{
  "n_layer": 13,
  "d_model": 640,
  "n_head": 10,
  "n_kv_head": 10,
  "head_dim": 64,
  "d_mlp": 2560,
  "vocab_size": 50257,
  "activation": "gelu",
  "norm": "layernorm",
  "norm_place": "pre",
  "norm_eps": 1e-05,
  "positions": "learned",
  "qk_norm": false,
  "attn_scale": 0.125,
  "bias": "all",
  "tie_embeddings": true,
  "parallel_block": true,
  "init": "normal",
  "init_std_qkv": 0.0241,
  "init_std_o": 0.00472,
  "init_std_up": 0.0241,
  "init_std_down": 0.00472,
  "optimizer": "adamw",
  "lr": 0.000435,
  "beta1": 0.9,
  "beta2": 0.98,
  "weight_decay": 0.0,
  "lr_head": 0.00486,
  "grad_clip": 2.0,
  "warmup_steps": 218,
  "schedule": "wsd",
  "decay_fraction": 0.259,
  "decay_shape": "linear",
  "final_lr_fraction": 0.0,
  "batch_tokens": 65536,
  "seq_len": 1024,
  "doc_mask": true,
  "train_tokens": 768700000,
  "steps": 11730,
  "dataset": "wikipedia_en"
}
Each number is 128 + 32 x the weight over its row's rms, rounded and kept within 0 to 255. Layers, rows and columns count from 0. Numbers have three digits each. The size before them is the row's rms in percent of the matrix's.

# k: layer 5 attention key, 640x640, rms 0.0481, rows 68-78, columns 128-255
# q: layer 5 attention query, 640x640, rms 0.0482, rows 69-78, columns 128-255
k68 091:154090143113108120124114160106105121128144187105143148113119196149255119127097126176107097102100146119138139098113115074180135175120138106092127146118171130133147143150153118156063146074131109135116110160116118123071070108137167136169142116114122197129076132166151107124165114157100108129123156122157136139112068118111144129142109108125161118114115151122103162132135112154110149163130
q69 089:129143149138113098130139143206083149165093149135122127131067084092103142108095169103097100117153128163102165182088125083095216156135138126159129139208082086146102098136102113085106143105118165145123174168100145139134146135108145178038152107106148169153130091123109109126124193141104155083124104186120168119087112116123121129188134102114144145151137133124075076159180116126109107093161
k69 091:087090158134039100128192155119126173107122131092122186136128182109131122152106126173087110103124113067017196190120164121155138119173136148138169150125087141166150150134143108132084117101118142094109132109082088107094128151154135151149137104141135103153115128101150134139077152110143123133124117124137175130040194183155111070173160093110110119133119157148089100173137122165184096115118
q70 090:198096042127138105125139138085067163110151068151129103130112101136107104113146100170090101179102073052170163124094154090175074112181193072084186146155180179111141108093103113122179133159098142120229123138099159159124113157125159107103173139146146104096142164117122120117140124167099155139137169150126127107149166114136127138078202159156109119075087073159147139124144141074121082103175
k70 085:143137075136124145129032162118096158146098112188115124144119077091176126094158123106117170086120161163153125133091150132176134123136193097112097123081146119151109083143033187114149089078128150180097148176101113118156105134162132105119128109158101119172114132160097145198124143183112109100185207138136211154165037080127133115111071119124155111130131061114139058093145165129145086146148
q71 085:129197080152195160125105116128127100112073099117108186122059075155104145103176075123139140080170170149121135126124142131115149067127127098114061168161111107099062084068172095134182158111105107112131193128101099083156146056138131158098094101161182120079182142151145134093070141080116207143079150111183171091085106164112117120124103135146188173111172114067056101184153152188096127105138
k71 090:132138134111144098107096161160111124097108194108085150077100082136068146076092065098143143105081089103108111129159099126082147135114126136111113155114120079168147060107129139120127138123105177174097140108139153122202154122123080207119118116111138137141161115169140139123041136142059159131136122185137135162174140154142128123096099130128120158131156103137148129116147162170129126137146
q72 085:065127117147163141146142181169077120117181112124154167150180166090117103170093150150151145111161117123131150145128107155133101102156174146103112169101163215157123157136086144076133109117126136095154147165112165144121117132084135087166117187111120169069179186116120127141126107111143117143154136093105140102100109120123148156110140067164073134139209146145081157176095132177144145113158
k72 083:156095123140161148146115177118119119138132098140196177128078192087154141120120119197131132144137141119206085145158120118138139133146148172118127108150095100086155157114145101087129144171130162083062135140138157120146096095104118095160146136146116134097163179139150164044071147160054127121059107111123157150116184086121148148115188086110166096115144217082144117139122148100082159125096
q73 084:148140087147103124158164176172188125171068141080148105144105138152155115141103139128134180083088136100175155136129148217108138137094119100095122101114123175108150093219160131107065153149121158116131030183128188161132111153075126164135113111127111114167119055116118128097114171113161090102133122116093158125131107067168128083128103154158186118126089093109154171135154124115140139114168
k73 082:097125113158128134125143147179130124157188124087155131133148175103130145127113077139115159124089140067125103147168090153094092148121125152146140111169133149150134154190139161104181078121146135113141066169096125079116182150062146168168102173131126108083138082109146131112152144161114097133145089108101165076052095114109149158144082183148075103107134133195153140156138165112093132093163
q74 083:163111101120153123136123132176138169148109107104114147133109123118136125176083165178175075131135149122140152101152185221135112140151050120128087167079173042133130141094128110151183174148144132189078094122174161173118137131091146153107079143150117129117149068133155113148083075144155197091120088127171108154090152123139188168073108118118099147144136098138087105180134133133100121137122
k74 083:149110147075123051108098171109149137104197121128122097120140039066078118150112113124068124140098091123066069120189139164117118122057131095140086127070100119181193158139156163113172107185136153139142123168107147146156167123127162132105122115156144104149163138129125074122094131111126091136066147155183201090097079137128101134150116105130104153126125100121141142160179114173099100107157
q75 088:123098079168044124124166089168126152168135125098123142126093138106103117173134138104077059173115141117121152162103097067119200144154091118098136098142027154083152126114234088094182105124130158120082170107193073162107122153128165115125109132061107073196179062105147144121146144133130157096146064185127087136098147148101116117140118105137105148096113183137120144119097092151133139118117
k75 088:096106129143175150146128113125151118149097084180119149100129178123110074169176144119118111149157137092139182136175167112163125122112140113123099124080138197094159138111102096090104125153091158099074163121104088104093184154085166123130199144141125123122147095077119145166147151120182101112171130111100178117032130125129161131096165121103126160092095191125053107158146114104113138150085
q76 090:152060201085090125119080128124155175079112124106172084141235126071132121136111142082156141139103178133133104147083173149079152210179185136097153126105202110132173128134129111143149152123069197097105102101093178082132181143082112177165145111108100115166137169085095172136110113091109142129164105164162091138137125136140168138161167147100090144107146113109094147118160147048163139136156
k76 089:180113116092209168124085174059129132148134119164145053163179077105148088179164125107113131151125159190206053103127094085128056085145166106140076167132175166088128085141115090099183123162111149117150127141108156140124152088176156113142109173179147102135121132117119134193167141127115115152136127126159214102149111127109150171169206087085165106113142118120145142108143103119098164131103
q77 077:120125193121163136136102074119131153098096194172086136109132126143143148183081204074157141102105160072061153159070118121150156080157141060147155158134142121166075123105126072158164163122123084132143143154116137131137160113110138170154087143109141089102188114138119131136113100098165056099156077095084089125156138082158132178141072175150185125107078133087084121108192206120133094090113
k77 081:099162221131120151148141055115148124125106154110066119128171116119163160149102141090104098100142120109118069112169110120067099081149115084095089178139062163225092100149192088162113090119130131141111118119092105141113142081123159170150132178126145116112096147090131126115147106080101067131156143178108148090111127132108163128156094156084121097119151152158162149191128115154179130103167
q78 086:166146150107154071134138089073129136106144182082187108151169135129098132134157163162163102141112169153103124144093069205188090147064169128081057122127150112136120083134184095081139077123136166199131150158091130107159132083136162146157139090120095114102171156133176101074150115103133132155155168119125134098145169140100102087144159144080084157115143113158147114090146152090150142079152
k78 086:172158067129089126192076106122081117149171158106138122146170119185098053160128119168154097141099129145088160112117149121149088116165149196085113137160073090153139087134097115071154113117108147097087141130152138079181127104168130122137148157154144089116116151144131088138164072164114155083135118120147152100162127152093082115113164156105143124122129106111139174056154159115103116099088